Weights of a small transformer language model.
Training: a variant of Muon for these matrices, 305M tokens, 4661 steps.
Each number is 500 + 40 x the weight over its row's rms, rounded and kept within 0 to 999. Layers, rows and columns count from 0. Numbers have three digits each. The size before them is the row's rms in percent of the matrix's.

# up: layer 10 MLP up, 640x160, rms 0.205, rows 158-195, columns 0-79
# down: layer 10 MLP down (transposed), 640x160, rms 0.163, rows 158-195, columns 0-79
up158 091:534517520464534476470475478535552503521491535505497457463493568531515483537480458454515474489464508470480507481550487552540519465491519520477524468464435497491512490483535441524542522499554473490475525524558539520504429528478495472508582557
down158 088:515473460499538471590492508491516572522545433468503502475508491507469605406503465483506492499476426478489529547459446454530527537531489497561453502541532473472545479516491482447518519490473501532514483470461452490535453475450524470491443517
up159 103:449457591484485507476485519527506560514545498463559533411497519514472478483498579456530453525503491402472453495563472495554484471465504434513452576504481402568485477564479521571520489503509517577518499485467510550523490540459502477435548496
down159 100:483532530499542525475557523563414495488472480483529502544517440500526553538504424511543507536521434503563572435481510464505489452476570453461495525505519480566543516515546480450542523542440511425523505571475521549514558467565493465480486464
up160 093:457533482455469481479466500520508539474515553501581446461509460449465552439501460555502540548460511513494478491542486575520467490472492409493554532456504428533503546536464505548530428559538532473544441513511480501436498521421483541499520426
down160 096:516483481431505481432504452532474481513483580494516545502458468499458423561497522516500553473510536483440546469525467447438483505539461529447503468464548559439509468467515481477489538541490492483470552436537497533449485460510441513494548486
up161 102:440523538479549429604579498504531534516623435480616489491477480509471493545501426493435493591522523481511534542475506480444525505528455480517443539530397544489554473466517509441521503514471428512526569529460490466438503492555530456491499508
down161 104:503508554554485495556534500480509506536528547514498507513490455505433523470541494497504510547512478497497505475414517497482550453587406517551553525522453580512499475522476534569508468489520545529455487494532443518463431434524439505457524592
up162 097:464524538530523550493484507506515515649483507572475495544531497521485520538482528534508526499582442503480499564470454560440487508448518488476433473487419438476545517483449473524452493529549536498501540500496430430490523517502512542506479480
down162 096:559428497490494484543448505519530507440591505433554469472493495522567507472572501451487547545627465507509524435483498432538544542514473466575516525464529476452491525567503452548512432515543489543546512450470445496472445566486518455496449514
up163 090:516442502457515493498512507444522449532526540422528383492533451515492518472497506499455539468516424520551559496508463467493453497453530475496373463460471488445556503464529393462555517581463444526492528487579461463508482470469473417504501512
down163 091:577534515512494465622438482518544531499518525512434435504461482420512549479465473510419480532586480490551577516494524473519554519526490558499523496465558488506524445514504521570502516461467524453601506525443521543468535535478513546437479502
up164 115:445516513562492503494481537497475486454529492466565435528490482540527546513559532543536468410569494536519523426539459436567517484488529520579490527544479465585577516497535460477482471483540478469503533575462516510401576460428492506540492491
down164 121:502469474457513424493567559512501502444541442423604467563542483582494518542464466498496490496556490507479475481508474524478524514479468518556450441461442543451509528518509499464458506593487530517434420549488501537545509502508541478490512522
up165 105:518458488487494518517477510488484543542436570512505518453398487505549504531464499450547460530480512473512437506471536492488520490492524516512470480527537471557442491473578465479541490549532586536453501456454520466520561503490419450505563555
down165 108:539557505528561484498480481485444560556528511566447541524504462493482432515471517440450454499519517558493488507466517447458545537521510466481616469465527511458543518543493523544541437566480526519480483433473507515497475466428493460509475524
up166 105:547445498482576549503503408464524445491480434575519460456465531494535569495556506385524528528455528509437456576438451521512481471425543507525484509515497474484555566589508522503444475492529520500546525493457454520490403545472469455445478481
down166 104:566480537477466485523515563482470596540524520515444479476493465486510510516503478591517503485481435502518511503480481544443526496489533537522529469460538476568545513434529504450524564438424470444460491541471473560514531487533516441511492464
up167 094:543491475495529568490525545493594514552527523467537477496492412504541479520518561463559460487429513497500545459488376446519475519529544544478522442460429553559449495434476469518439559554520500508487457504509455521442467440448452462367512448
down167 099:543468483510547466496515541561421499494501571463497534491504514448531480542522512499516533462530476589499450516541494510500494422512575472487583478480481483482464561514508451499511504499534563562544520453498515560575439603551510512568543503
up168 109:382460553541501528586443480457553491489548450490460506535572521523489439491417501534565479520459548505513489518399490484453475527544545520533533470487532484519458459496563559550473491519536430479537542497458437492498529504540427473539468484
down168 115:523474492496477430543570519511532478480526530456546434501421498469502530517507446531494476550435529456570483535461498520464553516464505489397609515430483495481615510476432468475490465519476507478491502503509525556535526493537517427586495540
up169 102:502538570468498505525514555485470426474565499484457549521540496550487484518506484460494481500549470473466500467468479542485520509515508502428557505602510441503465512529547478505471490521497475508517496421388457458443515559548477475500532498
down169 097:558561481564498520437478459468490501532414575492513509494555526483471573505469461471537510470553555519477427485477491439517566522444467468557498516554470499481492464535501537418447546496479546494528542479510498510546523471523496541448455521
up170 100:489553452533539491479429548474519530482472424535480433458442518516518542581463483524540461513531484447502483521512445563561566489503476555499548605512516473460505438477512451525561510433540591566546534511480488464464573550508464558469493454
down170 101:552590443516546501517499481534523560551495498533522533567547477505591513541439466509557515534469517503433451522521474583518504551576530543449490547459521533546501501476494410482437549540448550471453432488461532479449538485518493430435469522
up171 090:519439560456527543484477488473500491517498449510501421460507485534499472403491390549499571456513504545553460521470521530425448500428414540520466490505473514476483454496540502492442526516554513527458520492454438532491493490407545451494563508
down171 092:518461431435485470497468477526460431463599494502464475492508506528475515544479487563447462495490645535539463519538517495556528504497530581528491448531553468529473500527492576447518450537480515505491523542512530442463480581461517470534554455
up172 093:515446546543562521494445434537491517502480489488515484515569487589575552528444516507527478457513476508485527519538511543501521555494447497517486503432493481512468541536480445497374507471501542498506452471539488543513493521496505482469497511
down172 104:473521467492478485500567599497505482566480436475524521543507472547518509490474498510456488455515522492510491548588562539484475542529466512428472505510542457502540437441539460506372511513498501480570526471519506559472568519516484492509486468
up173 105:434491624530543515524506469527504579430412583552508553517557490538509463558481495544467496510496472515541515457538436514555483483477482403536496546470544526441503487547519461513535449485523489468508497465505528556505588483482541538441489486
down173 111:468465505491501475520568495534495509518493449511572560592440490518476470561414578498517527508511472466532521549499469541482556484502516476514493453473463452534519459487543497559502498465494524507529555529439522443471570461545569422503517490
up174 084:503492471476528469516521503487615502541506465508479487522589531431476491537525480441436543539488468450537584489521431486557502527534546513544489546453515513502500465472526524464488467551474556558403549500468455434499546540496432508505546521
down174 088:502564501521507469534508484421508539522501539550518483492505485528501529437453479459498526474492520507497470475435454537420493401533551515434534545577462526530546453507523500464451503465499525488527385511454532473467507527421517489478554492
up175 091:463445500488491535537541580498442473530546544493479471528525473475454443495480511502499467522507453567491500556500504623494567504540493556545519461462571482484497543488484509484490531509550530522556523466541478445500551503503520529485610495
down175 098:532530496502479427519516474534428437515500520503478460566453517558529463548495501512602430500506499455514473490466542459402492460519534482490538473410483458521515537518518448549547530458482510456517503620532517493569521513554543415483540505
up176 092:444523530476514518517451462486556453471563530553549557532539571523469515508497599457502545502505525474550473451524510525502529466525543556510476476549527468520490538532483465545553500399495575497505504471591537487533512449461528524503529537
down176 058:478534511440562533549518495524537493449555487475515555477535507499551499510514541443463476528473480485485443498475509466508471505509502559528468457478497486536549463517451516538534512520503534503474483514528472448494471450506502528485534464
up177 096:432568516526553514498522485406543581546507498484443486555480468528547574570485498518497552527541507533491504584453544533534509488525464532527451510456478445497472534564574538506534513504477498534494440513497444536528574567504530537477618534
down177 095:477447494527513483523469525465475458532519519472537486488486545449468498448564499450526447509605573384598562510471458523458584541507493524486470485454558478454627500492492508466489494522468532509538571412519567472448468529536511481557457508
up178 092:536531496526569554482425451480476504602484517471460449481516495407483501401564575545482497492464470476507554462422594502566453509492488581465484488474523526616460509491436533513524502507476472474464502544494506493525493446465454499513563375
down178 088:468514452494466493505478497533532440526492452505469519477446520496574550499501497468481465540488499514511451447564367461508502499531549544525492525411521479468483518482487487481506479473492450519601460394553570505477544552523482528501501501
up179 104:508490591531514499559513510535585551504559498481551584583500496415505448442464527486505513523557484524453490471522512461464472514479578457507440513535485551493495454496418532476518543462541429532466526464525457541476456525550489434493566458
down179 104:480513512515485555457505483518388478510479403426454499458446455470495454505491459515487464500574498511476482577485519517496506532519500498410583488513408513581489577482457534467446505468514481511556492536474466495485490476444484497442485575
up180 099:518497556500480560491513562499520520511505498538484491514521501573481499398465446524551506515565519537449532489504436467460524511507479511503447467536519435542593540453481492501517508540636514517491509503561559558514419559536559486442518454
down180 095:467525550532502515499523512449458485575479419503522532508508546521528513512475456534528551517427598460516488512499532544570490518433474470488489543515535511525371521470578514538488542514422507475505508458465428515531486440487499488464474503
up181 104:545470530431618409598528531517572467478492561428561545465472545518527476493525483519501520516471554430465560518481498490522533448462533502459535493547515503506503534461494467495492442484553559485436467487435445562555496524519491444490506507
down181 105:486541466493465543465557527480521425532543435504473504551520520499475511419518535514467551467440587544472491504441468504489535525492448438505481465447546447485473419625439472476556471536502514411514507448520484532491467485526455473482530452
up182 109:437516529524440554617493456491515578476541509504489437528492521448534521538546504493561525486476500397438530454520418509517497487495462518544449596516485499449519539472525507506488488543468449498496502476449489465541568498492516487465507570
down182 092:503448513516487423522468505532544469517507510472540459494525460457544488591462531498470516485466457527547506474498493517548553497519538485485431488439473452499519536468526593426494489533496536459495522437536468493517513512507518537438476537
up183 083:500515514497526574582497487388517521489515546514487496501531467442534474509504435387532486503520422543441463489494536508433477538490474466510485504491501555545498547532484511482476503499535496498431506472525524541435547488533582525502520530
down183 089:469549516501551470442418526531434469524468461516446558519432427554450509509460547498478455480609505491478567491510468493534541531531491517497470486594499516514483494422544498470488498524448484484504473543495420464492517492542543496504522521
up184 097:494501465469560469442501464506449506507468478511530415499519488449524501421472528461502519400540555498462541419474530456422508535416441462431531516466517460557491526537519498478527494509493501504559506517597456545503489474417511502507517468
down184 107:456457518464501541566573509533532466527568496486528469563430534481490498518484540544524458496412544477504479504567566529488539564514529559495501483447496476564545509515472468461475515490461452460392504415493523459538520460531483549529473501
up185 109:575460572503506461554549531480549619531577462537484482511480519528506540453454555495411611530565473458533543453550467522469511515512507447441475503518472486498504499493501462424588460466469529509531506477482487417517495497557487525472479565
down185 121:526441524483580467484527507565449590529626559492527475524428516559476521493488474491474468485547433479558502478547518505477505461493475570497561472489532515519467449564511579518487506460512504495567469445467522570391524439599492513442547498
up186 111:449514466503479516524522506446519510526463481544543454378493499460505543589496509484533507522425464406450533440503510536493505424531561526496545505434467535498506560523476469478608515490505504495460459500462491473567569427544469554516491444
down186 114:426509516547474478555501565515504383481546564513537492500497610538541508448525487508527463519472524410563531538487454492531458537493421508445505469520443599483549498484479504477481561470534423528488535481529456519482510499544462544497488502
up187 087:517479521439493549419475545456508510556451508524471493535519483523472430433473505489552540540492497509535512508522492492467519534550518465556438482466518534510533480456580522533444486520434473511469543496505526408523529460437537503581496493
down187 072:491455428535532472519528559528527496485578542468537517437481542512540536466432461506508484482488553509477502516485534462469528466434441508489564485509516467496544484507479511545500503512526520525483499455474506601490534603495474499428561505
up188 100:379605508541518427492466507458470560410395500562507505468520528491564513529539469534438436468499523480538468488426471473517482394545494414542492543445499513497477530588394482569556465481485457455473492523482480434479551506481504505463513510
down188 112:490596454513503512461473525551457503506488499474559478492473525553581525512537466493477468508584450488499477462398475513456477470448529501507497458551437528541453515407555469522525507531462494495511540480483463525526475481565542526456550479
up189 104:463459505477529504532521478476458530534605483508510551438472459495447438521461553453509464458461509461509471615486436488564478530510569475504506458549480425629486540530470488529536504496531530484504470492453584542426521534457466500480513494
down189 100:427502557464465457518493486545476433480476494546567490534445552516539426545486457539524472418517511482485499544467512561545474472472570481514528553529512465508552486480484533562539523498512457541526520609472490499518506556526557493455560529
up190 092:516505508493491462475581428474523493545614517471486572483499532459535468488493531492548513499478506457540519541548508465498509508540484467489408458503472482510497416548438523497558517492540447541484547505510491457568540472567439466523520457
down190 094:479403524549500526508427507469514470453495446554558476450482441578520491520478460460486450569536456512494489454477533467515484535521551554462491489537471513485505463446510571464428532497518572436573477511456533538438468468507517545455469459
up191 100:501545535488563581524513464521491516470481509487484460492526496544541518565457477458615504531442556488561445442457469514539462482579547549482528446504499474468488535474500445496497511514519397471525397457538467497568536469450473493497574419
down191 099:469512442582479443509457449526489499504483524474491424456482591474460531547471504526427432557537557496508486550476548430534522539533557501540530523533469489513553473544483549503530527437550460445517441529497538487498425487534563489585510517
up192 080:518531468524520442507470423529467521529461517479470537489542446461488514514506482512553512473492540526426422544552522524379425539524513484448488490549531481474581508514538525477510522464480494576538467590564510493506524543426494517499444476
down192 083:440473492521538536477481535540535473529493474510473540533423493551555461502479461475505512488506478521531564525464483443536578532470446486460527517489513517537427472453476476533499479497536451458351482443468449517494540486553508514534588462
up193 098:477502437581536490446475535486512468479533535494466576414489491454491548499476421493472488494494545465511471509370465474519517476502476477518463485490475449482555490505443485540521481449503474451467472531582474492480451507534467532554470471
down193 102:480542463532519445552504500438524477456464541517443525491434481489501475458527468498453488528508571522529479458554496510522457484482496489486541471537490525500541548503518425520468528465463440473467469514541520493498559424507433437520568487
up194 100:417499506498578536557519533487526437525502432495526465476513485576495522490498522527482466504573437512452438517441508536497475529434501519527559496392520480563492476525469362513473545516551443531519467456520492461493518511559535482546531495
down194 099:525612566505419528501509430502455459490507447410543494483490473453431505522436492444461499489660527530550478527572537451422483488540566505485474514482490448498501565530509519506481469462490475449520493484528487516489554487479476424519509565
up195 101:371471552492562447500481440493517485441521406505521516550525566503565523470552467554436492499499487558529501444513467513516461557514488468589512493487557471506497486550537440585517486448469480482510563509457481516532512505514505516502556533
down195 098:581487491535491502537420421430501485469488447500519478474523487554513499533491472428518538510440524533536457505509530534513517461535523474544491520504548584517553442537577476478514514455566550507497560531504559560511520539514469460457519549